{
  "num_hidden_layers": 9,
  "hidden_size": 256,
  "num_attention_heads": 2,
  "num_key_value_heads": 2,
  "head_dim": 128,
  "intermediate_size": 704,
  "vocab_size": 5895,
  "hidden_act": "swiglu",
  "norm": "rmsnorm",
  "norm_place": "pre",
  "norm_eps": 1e-05,
  "positions": "rope",
  "rope_theta": 23500.0,
  "rope_fraction": 1.0,
  "qk_norm": false,
  "attn_scale": 0.0884,
  "bias": "none",
  "tie_word_embeddings": true,
  "parallel_block": false,
  "init": "uniform",
  "init_std_qkv": 0.0404,
  "init_std_o": 0.0,
  "init_std_up": 0.0404,
  "init_std_down": 0.0,
  "optimizer": "muon",
  "learning_rate": 0.000905,
  "lr_mult_o": 1.03,
  "lr_mult_down": 1.5,
  "beta1": 0.95,
  "lr_head": 0.00649,
  "warmup_steps": 200,
  "schedule": "wsd",
  "decay_fraction": 0.632,
  "decay_shape": "cos",
  "final_lr_fraction": 0.0,
  "batch_tokens": [16384, 32768, 49152],
  "max_seq_len": 384,
  "doc_mask": true,
  "train_tokens": 287400000,
  "max_steps": 9930,
  "dataset": "wikipedia_en"
}
Each number is 50 + 10 x the weight over its row's rms, rounded and kept within 0 to 99. Layers, rows and columns count from 0. The size before them is the row's rms in percent of the matrix's.

# layer 3 MLP up, 704x256, rms 0.0723, rows 678-703, columns 192-255
099:30 56 40 33 48 39 58 65 46 52 62 57 47 50 30 47 51 56 44 73 55 46 51 52 45 52 56 31 54 63 60 37 51 53 59 35 39 33 27 46 49 48 56 63 38 47 50 61 48 50 51 51 37 59 51 31 62 39 52 33 44 52 58 43
100:52 55 45 54 48 42 45 47 43 66 53 63 56 55 33 47 34 29 45 71 50 53 46 53 37 56 36 42 70 42 45 50 50 59 55 56 67 43 47 35 45 49 46 63 45 64 59 61 76 38 49 44 44 45 51 47 45 56 72 39 40 36 53 50
106:66 32 47 60 37 52 58 45 45 51 48 44 67 52 42 39 50 36 54 42 61 53 32 52 33 69 51 49 57 51 55 43 67 34 43 51 33 42 61 55 40 61 54 51 58 64 58 53 53 44 51 43 45 46 73 47 43 74 47 56 54 56 47 31
091:54 46 43 55 47 65 64 41 48 55 55 41 54 40 31 46 44 46 60 49 57 35 40 58 47 56 17 53 29 54 55 54 56 64 59 48 77 41 50 68 61 65 42 53 36 54 41 68 37 56 48 44 51 70 52 42 48 53 59 46 71 50 36 51
101:70 65 50 57 60 41 57 55 55 61 53 51 38 76 54 60 56 73 66 58 38 58 48 57 56 50 60 52 59 50 60 28 43 59 56 59 44 46 62 43 31 50 38 55 70 36 43 47 50 59 45 61 31 50 49 58 45 49 48 42 42 51 47 57
102:40 69 49 27 37 40 63 42 57 37 52 63 47 49 71 39 57 42 63 67 45 51 47 37 46 56 46 48 42 42 41 54 47 34 35 57 52 51 57 49 55 46 40 49 62 63 53 40 49 43 57 39 50 43 57 45 70 43 48 56 54 53 43 64
091:55 55 43 45 42 45 49 46 54 52 58 46 58 52 47 58 53 47 49 62 46 52 30 36 62 56 50 41 12 44 53 57 52 60 51 53 44 60 57 47 58 56 36 53 50 40 46 46 62 56 64 40 34 32 50 36 63 50 49 47 40 54 31 45
094:40 30 44 50 66 61 56 60 60 28 43 51 61 49 50 55 34 42 56 55 37 49 64 51 66 65 40 41 61 55 50 52 33 59 44 27 41 57 56 55 51 51 51 47 44 42 60 60 44 58 45 39 37 78 66 56 44 59 39 49 68 45 72 52
102:48 60 46 54 56 38 45 55 60 30 34 55 59 61 35 40 42 41 62 35 51 34 66 51 56 40 51 54 50 65 51 56 38 42 32 63 45 55 67 50 39 47 35 36 51 57 50 29 46 45 48 48 33 43 45 52 40 59 45 49 57 41 47 51
090:57 63 45 51 63 56 36 72 36 43 51 51 51 33 66 59 32 49 36 68 28 53 57 66 57 57 56 44 54 39 43 58 59 62 45 54 42 43 37 55 58 59 41 43 46 63 54 49 68 59 70 49 43 43 65 59 51 64 47 53 56 56 62 58
098:53 44 57 50 51 48 42 62 42 53 42 55 51 44 43 72 64 56 49 47 55 38 59 39 60 56 42 56 61 71 42 60 51 45 57 56 48 47 27 48 48 56 49 36 53 67 71 33 49 49 37 55 39 57 54 53 59 51 50 42 54 54 56 48
098:57 43 43 59 59 47 48 31 66 46 36 41 44 69 64 54 53 49 56 49 42 36 65 50 45 44 56 34 43 54 61 53 64 43 44 41 52 45 35 40 57 44 62 40 45 50 32 51 45 59 71 57 43 62 24 63 35 44 45 38 37 46 41 51
102:49 54 47 34 48 63 63 46 44 51 47 52 43 64 49 36 56 52 64 45 40 53 42 72 42 56 50 53 64 44 55 49 73 63 43 53 74 62 54 44 43 44 36 61 64 57 36 54 49 52 54 46 51 48 57 69 69 35 26 46 50 65 57 33
095:40 43 54 56 42 46 35 40 51 55 50 49 56 49 57 47 57 58 27 60 39 62 53 67 47 68 58 66 44 49 50 43 34 39 56 48 46 53 50 51 39 40 56 62 43 59 42 46 50 61 62 49 46 22 45 36 54 58 56 50 67 60 43 55
099:43 59 53 62 64 58 54 49 50 37 41 53 50 57 42 63 45 64 49 58 50 44 57 48 72 43 53 59 65 49 30 49 41 51 51 51 46 60 59 42 43 43 50 54 72 45 52 59 61 44 51 61 60 45 65 57 67 44 33 54 62 50 57 46
104:50 47 49 39 43 51 57 55 46 51 48 45 46 49 46 56 45 44 58 51 57 39 40 39 45 73 53 59 50 50 69 21 50 43 69 57 55 48 47 39 43 41 44 47 33 45 64 35 48 55 44 42 64 49 48 54 61 24 60 63 49 50 45 47
114:64 50 53 55 48 70 51 43 52 42 58 62 46 43 63 56 46 48 53 45 47 42 58 41 63 52 41 61 52 39 50 36 37 49 73 54 47 48 43 59 41 47 50 65 51 28 64 58 44 46 58 49 61 45 32 68 47 53 54 47 55 50 60 54
102:28 59 53 39 45 53 49 45 43 56 49 40 59 58 46 74 70 51 59 43 32 49 62 44 50 66 54 60 42 55 60 40 48 25 53 36 54 44 35 69 48 71 55 30 32 50 70 41 45 42 32 57 44 48 43 64 41 46 45 44 48 57 33 52
101:49 53 57 66 48 39 42 43 44 55 33 41 76 41 56 63 45 47 46 44 41 43 49 53 53 41 42 58 63 40 37 59 46 59 60 64 50 54 64 32 79 30 57 58 57 59 60 40 66 55 52 56 76 42 50 52 63 56 37 56 60 40 60 43
104:55 56 45 60 51 56 39 37 52 59 43 65 54 58 46 44 59 52 47 61 56 37 49 40 60 57 39 49 67 44 47 54 34 46 51 46 50 51 75 38 53 64 76 60 46 54 59 53 64 43 67 45 55 68 41 53 43 50 46 39 43 60 64 51
097:61 47 43 56 39 70 57 41 57 42 52 60 41 63 51 50 45 44 64 46 50 49 52 57 45 61 68 54 44 46 32 51 47 62 34 62 70 41 48 41 44 47 37 30 44 65 44 69 80 49 70 48 42 45 49 65 46 50 51 60 62 39 46 53
095:34 45 72 48 58 63 50 56 47 44 48 38 42 41 38 37 61 50 50 45 36 55 48 49 66 45 56 39 45 46 63 39 49 55 27 44 54 50 45 65 47 34 47 46 64 41 42 58 47 63 67 52 54 24 60 56 57 50 50 52 46 58 46 49
107:40 38 63 49 59 40 42 44 39 65 42 34 52 45 43 56 42 45 50 47 42 48 63 59 53 46 54 59 57 58 59 39 38 42 55 49 55 41 55 49 53 37 55 35 30 51 50 59 63 35 60 39 35 53 42 37 44 47 43 41 44 40 54 37
098:65 35 44 52 60 45 54 30 59 46 59 40 48 50 56 45 40 49 30 51 46 30 58 56 44 54 47 60 42 58 41 46 63 44 41 58 41 32 47 48 32 35 48 27 44 65 60 61 50 31 49 50 58 38 38 50 47 39 49 39 32 46 38 39
106:56 62 58 41 39 65 50 48 65 69 51 48 39 57 37 59 45 51 53 53 56 59 56 53 71 55 50 70 49 36 54 44 60 56 58 37 55 51 42 61 38 37 56 53 35 61 51 48 40 57 51 64 55 66 55 18 64 36 57 62 53 62 44 53
101:54 51 59 72 43 57 53 41 70 44 39 51 58 54 35 51 31 52 55 29 54 69 65 50 47 52 47 59 44 46 36 38 64 42 49 63 77 56 54 66 54 47 62 37 47 52 54 43 50 55 48 51 67 34 41 33 61 59 54 47 39 43 61 59
# layer 3 MLP down (transposed), 704x256, rms 0.0994, rows 678-703, columns 192-255
097:54 47 51 66 45 64 46 40 35 37 54 42 46 45 47 59 60 69 37 45 54 64 46 44 47 35 48 54 56 47 48 62 59 45 40 61 31 54 34 47 62 46 64 64 62 41 41 71 64 66 66 47 50 52 38 35 55 45 41 82 68 45 52 51
102:48 41 63 62 38 20 39 54 43 58 44 68 53 53 39 61 45 48 65 66 33 54 50 49 49 52 50 47 61 33 62 55 41 50 50 52 59 53 60 42 54 58 64 47 45 47 57 83 44 46 56 48 48 44 72 59 47 46 57 28 46 43 52 66
102:66 50 63 55 52 43 56 52 58 56 39 55 57 63 47 55 44 35 47 55 32 48 59 45 48 43 43 55 48 37 59 32 45 57 50 55 48 48 59 37 52 56 54 37 36 57 47 47 49 39 50 38 41 63 61 53 55 34 55 47 51 72 51 57
096:69 43 55 49 46 47 47 66 52 57 42 42 49 59 45 71 42 48 58 43 46 62 60 74 49 52 29 52 47 55 32 69 47 44 56 42 59 38 57 48 60 52 37 69 56 40 54 50 45 51 44 46 59 56 49 49 51 58 59 37 54 66 19 52
098:54 31 71 60 52 49 67 57 34 36 43 38 63 49 42 66 68 46 64 60 56 20 47 48 49 43 52 65 47 54 44 44 57 42 38 39 57 57 71 54 44 55 52 71 65 48 46 49 60 48 59 47 56 65 46 33 44 67 46 53 39 48 51 42
101:45 52 57 66 45 54 55 48 66 68 23 44 52 50 50 44 49 61 57 60 42 61 39 60 69 46 27 61 22 66 45 51 52 54 33 59 61 47 41 49 42 42 57 56 55 39 41 42 62 53 59 31 47 49 32 43 32 46 58 65 30 51 41 45
099:57 45 48 35 62 40 50 28 45 49 45 51 52 69 53 53 50 64 38 70 49 54 37 63 48 51 46 38 63 48 54 45 43 34 34 37 42 49 43 53 66 62 38 52 60 62 38 42 53 46 45 50 41 54 58 34 52 63 37 48 47 37 73 64
099:50 39 49 57 45 43 48 44 38 43 32 54 46 39 63 57 37 56 55 47 54 63 33 54 40 33 47 63 46 66 53 58 27 36 45 36 46 39 52 46 61 47 60 67 50 64 53 63 38 41 59 50 47 66 55 68 61 55 42 42 66 43 64 48
099:49 37 51 52 37 76 59 58 55 44 64 49 32 52 44 48 67 39 58 51 49 35 65 49 71 42 46 61 54 56 52 30 42 55 63 43 51 64 48 60 36 56 44 41 49 46 39 58 56 65 72 60 47 55 36 57 47 43 55 41 51 52 50 59
105:46 60 34 61 51 39 41 54 54 53 41 54 53 75 55 49 50 51 55 68 36 56 56 61 67 54 43 35 69 57 51 41 36 58 57 54 52 56 40 32 63 60 47 31 52 33 78 32 58 46 57 42 44 45 74 50 56 58 54 48 46 48 60 52
099:42 52 59 31 54 65 42 62 48 62 54 50 71 36 58 67 64 43 54 44 62 60 40 63 37 43 44 42 60 70 44 50 36 44 35 63 63 42 19 53 43 46 44 58 61 53 49 42 50 46 57 54 53 54 44 42 42 43 59 72 41 64 41 33
106:48 44 59 46 70 51 49 38 31 45 46 57 56 53 46 54 56 51 51 51 54 65 50 52 59 34 51 43 46 74 50 75 43 69 55 55 61 68 64 54 70 62 62 43 49 43 39 50 48 38 49 50 51 67 50 28 44 44 38 15 43 45 64 47
097:47 51 47 35 41 40 49 32 59 50 59 36 47 46 39 65 46 54 52 42 51 41 49 29 68 52 40 54 49 43 42 47 50 50 51 31 51 53 50 41 56 29 58 45 47 47 68 51 52 53 67 76 43 29 47 63 36 53 63 48 47 32 34 27
098:44 31 47 70 53 55 46 40 45 58 54 51 44 66 28 64 52 49 48 46 58 53 49 44 43 60 62 60 54 48 62 55 39 45 49 58 40 34 53 60 64 59 43 46 43 61 50 41 48 58 60 54 41 35 57 55 50 65 44 43 36 68 51 42
099:40 66 36 42 57 50 39 44 53 48 43 48 46 43 49 48 41 28 51 34 42 45 45 67 37 54 48 67 65 25 62 58 54 42 56 61 54 50 51 66 39 78 53 46 38 44 74 75 41 30 63 63 51 52 58 59 44 49 50 33 38 36 48 56
101:53 58 49 48 52 41 60 55 61 64 47 57 41 61 60 25 48 41 41 58 49 53 46 50 64 61 14 52 55 42 58 55 54 29 68 62 64 60 32 41 51 53 46 51 55 51 73 32 54 45 53 49 41 44 59 44 63 47 67 59 42 42 41 45
107:61 55 45 45 56 44 31 45 38 54 54 52 46 60 66 48 48 51 56 44 40 48 39 57 53 58 34 47 52 46 39 32 28 45 64 36 37 46 54 57 52 46 62 53 41 51 68 43 53 57 49 58 53 57 64 54 47 64 52 63 53 40 52 33
098:64 59 50 49 38 56 53 33 58 58 56 65 54 53 53 54 47 35 66 41 44 70 59 54 46 60 60 42 62 49 52 60 50 50 50 50 48 41 45 40 45 63 50 47 39 42 37 37 36 54 41 51 60 53 41 52 39 39 38 63 54 45 40 79
102:59 52 49 59 37 53 52 55 70 48 63 53 51 65 51 46 62 53 58 61 50 46 58 59 52 36 27 54 61 45 55 47 58 41 45 53 62 31 56 46 52 39 55 65 54 46 63 53 46 28 45 39 57 52 54 17 69 38 72 43 49 48 63 43
103:41 45 54 55 37 48 37 41 50 59 50 60 54 57 45 47 47 55 51 50 62 35 63 51 35 25 35 48 61 50 47 62 28 52 43 51 68 42 31 59 42 49 36 56 73 52 45 48 44 52 52 56 44 53 47 31 34 57 66 54 42 52 59 68
102:55 40 62 51 46 62 38 67 45 55 34 63 40 57 67 66 46 52 59 49 50 40 55 55 43 36 62 59 54 68 49 51 49 53 52 41 66 50 59 47 49 51 35 57 48 33 38 60 43 50 29 60 45 45 38 56 41 38 64 46 44 51 36 46
098:36 48 55 53 44 51 52 51 48 55 72 49 56 50 49 30 55 40 54 46 55 50 65 44 67 41 63 46 36 36 50 46 70 56 62 61 58 43 45 64 40 42 62 55 62 48 44 51 50 47 48 57 49 49 49 57 44 45 49 56 51 34 44 52
102:45 50 52 38 63 39 50 47 52 60 43 45 85 38 46 53 47 36 56 43 49 34 48 33 53 57 58 49 48 47 54 51 44 47 51 36 41 33 49 37 43 41 47 53 52 68 48 59 24 43 53 38 58 44 44 59 28 63 46 52 58 49 57 43
095:43 48 46 43 43 48 40 45 53 51 44 53 47 49 41 53 49 54 43 57 53 53 62 46 42 60 46 41 42 39 51 54 68 55 56 45 57 44 47 53 60 48 55 58 62 55 43 48 53 40 48 43 48 69 51 58 81 43 27 51 42 26 48 42
099:58 36 76 47 54 36 68 60 58 58 62 51 59 86 56 52 61 39 55 52 41 42 47 52 37 54 46 43 32 61 46 56 68 41 52 46 53 47 57 48 69 57 55 43 58 41 48 51 64 49 41 54 66 39 58 34 51 39 36 55 40 50 54 47
104:42 46 55 61 51 61 58 49 64 43 59 63 39 57 66 40 50 65 49 46 54 53 62 54 55 42 67 51 46 28 75 67 49 34 37 50 69 56 45 53 49 43 58 50 50 45 46 50 54 52 56 43 55 42 46 55 60 49 63 65 37 48 39 40
# layer 3 MLP gate, 704x256, rms 0.0747, rows 679-703, columns 192-255
097:48 32 59 57 59 50 50 41 46 50 50 68 58 19 30 71 46 34 45 54 37 56 44 56 53 53 53 45 44 39 58 42 53 53 35 61 50 58 42 40 62 62 61 48 49 58 47 58 42 54 63 48 52 50 58 53 38 41 67 52 58 18 34 48
104:69 45 62 39 41 52 43 51 51 41 46 61 60 53 47 57 58 51 58 46 59 34 55 37 48 52 60 40 36 65 45 42 54 39 55 60 44 51 58 47 46 41 43 41 44 62 45 38 53 42 46 29 65 52 39 56 46 59 48 46 66 56 40 50
090:32 48 42 42 52 63 76 40 43 45 61 41 52 50 35 35 61 35 59 56 48 43 41 39 55 47 25 42 50 34 50 47 40 64 43 56 56 36 56 49 46 57 59 39 33 63 48 44 42 61 51 43 35 60 59 52 46 41 48 54 55 34 55 64
102:38 40 45 56 45 49 52 48 41 53 53 40 46 49 64 28 73 64 58 50 43 27 35 60 47 47 56 55 36 70 64 59 52 66 59 47 36 47 46 42 48 42 47 46 65 47 52 43 62 55 42 49 29 48 56 33 53 53 47 47 64 40 57 43
105:25 54 52 50 47 58 44 44 51 54 64 44 55 54 38 39 49 43 47 38 45 40 70 38 45 70 56 28 64 65 58 67 58 54 60 46 49 46 63 49 53 62 69 51 36 56 53 48 37 50 47 51 58 42 50 33 30 50 55 71 46 52 33 57
102:69 63 45 37 46 42 49 42 41 38 27 37 56 70 43 30 40 77 55 72 34 51 36 58 40 51 34 54 63 45 49 56 67 44 47 51 54 41 48 42 33 52 46 41 60 54 48 50 55 62 61 52 57 44 48 65 70 58 39 63 52 49 54 48
096:45 49 51 41 70 58 59 36 66 52 31 65 56 49 50 54 59 42 46 45 51 56 62 43 59 73 35 50 50 59 62 45 41 44 46 38 42 57 60 57 49 34 42 46 38 43 67 31 60 59 49 49 46 57 63 49 47 45 46 59 61 48 56 64
102:47 43 46 68 57 44 42 42 60 52 55 45 56 51 53 25 48 55 32 57 51 44 54 63 45 56 52 53 75 44 52 37 48 40 32 47 58 40 38 59 58 40 53 51 29 40 45 74 69 50 59 56 48 47 46 55 40 63 34 49 41 33 36 15
101:46 52 39 46 34 44 48 35 70 33 59 51 68 57 37 27 52 51 44 61 57 58 56 28 41 50 33 51 50 61 46 46 31 61 61 48 52 45 64 57 35 57 50 45 55 57 61 31 46 52 57 49 49 42 55 47 44 31 61 41 49 40 45 42
095:48 63 37 52 40 51 53 45 40 32 54 55 48 54 49 48 44 68 49 66 60 43 51 57 67 56 63 32 68 64 56 49 55 48 47 37 51 51 40 50 72 45 75 59 71 46 48 52 54 33 57 42 50 39 43 24 53 58 41 55 47 61 56 53
099:45 68 51 55 34 25 48 55 66 51 47 52 53 67 55 47 49 51 52 37 47 55 46 48 55 45 54 53 36 66 41 43 49 56 57 44 56 37 35 42 52 40 62 49 58 40 59 23 48 60 51 38 59 36 61 52 41 62 56 30 54 57 37 48
098:48 62 41 65 38 39 58 37 52 48 66 52 48 44 53 55 50 53 41 51 38 43 52 62 40 48 50 52 52 41 51 58 35 50 49 44 54 64 38 63 51 49 72 55 55 45 50 46 32 43 46 46 44 38 56 50 44 43 57 63 39 64 61 26
099:37 53 51 39 45 43 32 53 39 43 55 49 51 47 51 66 67 34 59 51 58 45 42 63 51 47 57 69 42 57 48 65 53 50 42 53 43 39 52 54 44 41 52 31 45 38 63 51 45 60 53 77 42 57 48 49 51 62 44 51 50 21 37 45
103:56 68 80 38 43 35 71 52 07 42 46 55 49 42 59 38 51 56 44 50 61 60 46 49 45 44 52 29 50 57 46 29 64 50 47 61 33 42 46 48 65 45 51 49 59 52 52 39 55 48 44 35 45 56 55 72 46 36 55 38 53 56 43 58
101:67 49 51 50 57 55 51 25 57 38 46 65 56 55 57 35 52 51 59 45 38 47 36 51 49 42 53 58 70 37 36 49 37 61 55 43 42 39 49 55 39 50 44 50 64 52 57 37 65 57 63 51 55 58 47 46 43 28 41 42 35 60 54 61
113:44 31 68 37 50 51 32 68 59 55 52 44 62 61 32 57 60 43 42 43 50 45 57 55 59 53 41 38 64 55 57 57 41 33 34 48 61 60 47 41 50 52 52 34 50 39 39 71 54 63 51 51 58 51 54 30 61 54 47 51 37 62 50 59
099:43 61 55 49 44 46 49 44 67 57 51 41 56 67 38 44 44 56 45 65 59 53 39 67 59 64 49 57 48 60 44 51 50 44 61 44 61 60 43 37 39 69 55 48 50 30 32 47 57 56 64 47 54 40 50 55 47 59 50 49 40 48 32 48
105:58 53 42 51 49 58 40 57 77 57 39 63 48 68 37 39 46 54 46 54 59 61 44 55 60 60 30 49 46 63 49 30 58 56 56 45 68 50 55 46 46 61 48 62 52 61 49 54 32 37 45 39 29 59 34 29 61 52 64 52 49 52 37 43
107:56 49 63 60 51 27 41 68 44 47 53 51 46 47 66 47 40 55 47 58 64 61 49 44 60 45 50 42 86 61 58 60 37 41 51 60 55 64 58 65 54 48 55 46 52 53 49 49 45 41 49 65 46 49 63 53 61 50 65 53 52 67 58 36
101:51 68 40 77 39 57 55 37 57 47 47 51 45 54 46 28 53 51 53 60 43 56 43 55 62 43 53 60 48 38 34 46 52 63 55 48 55 35 57 58 47 52 38 35 55 56 52 47 66 54 61 43 43 21 46 54 47 37 59 66 60 56 53 52
094:30 61 59 64 70 51 44 45 67 75 57 51 45 48 40 34 45 53 38 59 53 60 64 46 58 32 58 43 56 42 44 68 49 59 30 46 56 54 55 65 58 46 43 52 65 42 39 45 47 52 66 44 55 54 65 49 52 54 51 61 46 67 63 47
107:55 42 48 49 51 45 54 66 49 60 48 37 69 50 36 53 56 37 54 48 54 68 35 67 71 31 49 40 54 35 41 63 44 42 51 63 55 48 44 49 48 54 65 42 58 49 37 56 64 56 63 28 33 57 41 52 51 35 39 54 68 53 45 56
095:61 48 61 48 47 66 52 38 44 46 57 56 36 52 45 42 49 54 46 41 38 53 68 80 55 56 61 30 48 56 66 63 53 55 44 59 42 63 43 49 27 37 55 48 29 71 45 45 63 42 37 31 39 63 41 53 48 59 70 55 51 57 53 47
101:63 43 62 65 51 59 37 53 43 54 43 58 48 48 60 55 52 40 55 55 48 58 43 58 53 45 62 56 31 53 39 69 54 59 38 57 46 48 30 46 40 51 51 56 57 43 49 44 30 47 53 51 38 50 45 41 54 29 50 37 39 61 70 42
095:49 61 43 61 48 47 53 37 48 38 58 53 44 39 44 52 49 33 34 59 42 36 55 54 48 40 52 26 43 42 51 53 48 51 21 55 47 49 43 44 58 49 32 30 40 64 47 52 57 49 47 49 47 63 47 41 38 37 51 49 37 37 56 53